python train.py --d_mlp=128 --init_std_qkv=0.0679 --init_std_down=0.0107 --beta2=0.95 --grad_clip=1.0 --batch_tokens=[8192, 16384, 24576] --train_tokens=102700000
Each number is 500 + 25 x the weight over its row's rms, rounded and kept within 0 to 999. Layers, rows and columns count from 0. Numbers have three digits each. The size before them is the row's rms in percent of the matrix's.

# layer 3 MLP up, 128x64, rms 0.221, rows 105-127, columns 0-63
094:463490511532513477498511461505485528468461537479534483482511533525495512531498511497492479462484521507490497535465507518490505496485497469465523459494487509524538487482589511487496468531473522
103:466508515521519538493487513474490517485505466503500523517503504497541484521512519515516484465531531511508487446508460533526567490520507449483521507497551484550518503514501498477536522539475479
104:510516513496477521524512509493487486463474528486512492538493508482475530494557462542480527516491535500486457511431465529465473518524488504498497496468534497551504523523476487534470525502505487
103:487457506487506491508528462479511495521484504488517479476515474479470535448524519479508473482526539501499467541527449472496507514551528498448529488505502475525469517479503532475534487528478514
101:503530535531509491433467471510536551519496493517514487469501498529500539523515521490494514525447515493522514496535483503526507446483471472524488504520524529488530483508470468490516500522547508
098:514518461462473550494525530512512481533487487553496508486525498472489500510477509513493513498469483512471479546527532532506549463503446516519456465497509496453505505490485544486496493483510472
116:505524540474537513467468483480516487511457489512469481459526463488511536507476459483496492506505473503520465544465524505551536503473513518497528545507514464484520495537512512532479525523495514
095:493495501509493523464532519528545480462495530523523517551531512502491467517479501518539516523488510503521542494504537494526501467503473470472521492542508509487516507508440540525521512483499439
100:478485518535497465489471499477525506524496513547528533465529436498534455510488497484507504491527519507555468513481470518480509494553512542471510494499489514525498498496533455472513487530506481
092:493521505549526510499504538535477507512492517496531494442542524506471509532498510508503483467485448460465469498492526496505475489477520536537491496530531498477475472506513548559487498490495481
089:496483508484444470553536483519465471496554537533492526519514482499477508481529500534515488490516485502494499506500453553544529543474492485503485480501488481473529481530481482494495467470494512
093:492559507492492510495484488524521508491460531474486527519479492503468510506552501469443470475491509486502484537486508480552447499518458527468482516504490505502554536514478475477486484501525504
109:504495507532551490523518522503443519498501498493494488463503510497495451532505459570502509458484544503531474493520460547497486525509499516503469504486516505473493550505499474527497529486492467
109:542515489495504490509534515500474532480523459482483471498545456447539503540499492515543518491514519501468497487537514477466521513526493495508459494522475492497512478462450496498505552505490466
087:505483510520533479487472493527549524492534491465512513520492470517524520484488490500506481517501513541465485549520463496494518466500499486498528550461505504528468440535477480522547496531482523
105:457472482488507537488515508466485551489471455507525523472502504509509524528516491510480518496486496478536524488495530515486546505490528502505564571512485499507464476517441511484507522504516498
110:510491507501531566502498550506477511530469527499505498467550490454489520498465475475470517490496531473471498482453529505481504514485500482476489450454498479533553492485474492490483503509519499
096:518501502514460518521498485507473450495571514513490482504512504461519515509517515520502443523529487492539504503457519497455496504505499518472468491471537526511462529462476511480480513531542483
098:521511497524536490471534502476498491496502478502516475538505491492494530499482502534440487519529527482490485523567493486505487523473457502510483489520500503469524513447524543559542508480528504
108:492530492528490458488487510521478496506514522490469451502525497478503500463482495519463511526534525528506481524541475488508471519554476469453483481502531468491537505503545513465554509523520495
096:498524457486488499469486484431514514485518513483464473507504532500492472530510507494524540489506453523485506512456472489541508495459517457469507518477490469480486455480499489491442470511511501
088:502528493476470441529485448519509485487474537494470511575481473519533495519444469482527494457514495491524504505500466482538495510491482489486529500486531512518481523525492489502491501459499507
102:512491452485511519529470561526534495459515485518522486487506465481536500531479515493482492451529464510494515465463553472479524478496478478506502530527469466517487492477503496550509504498512494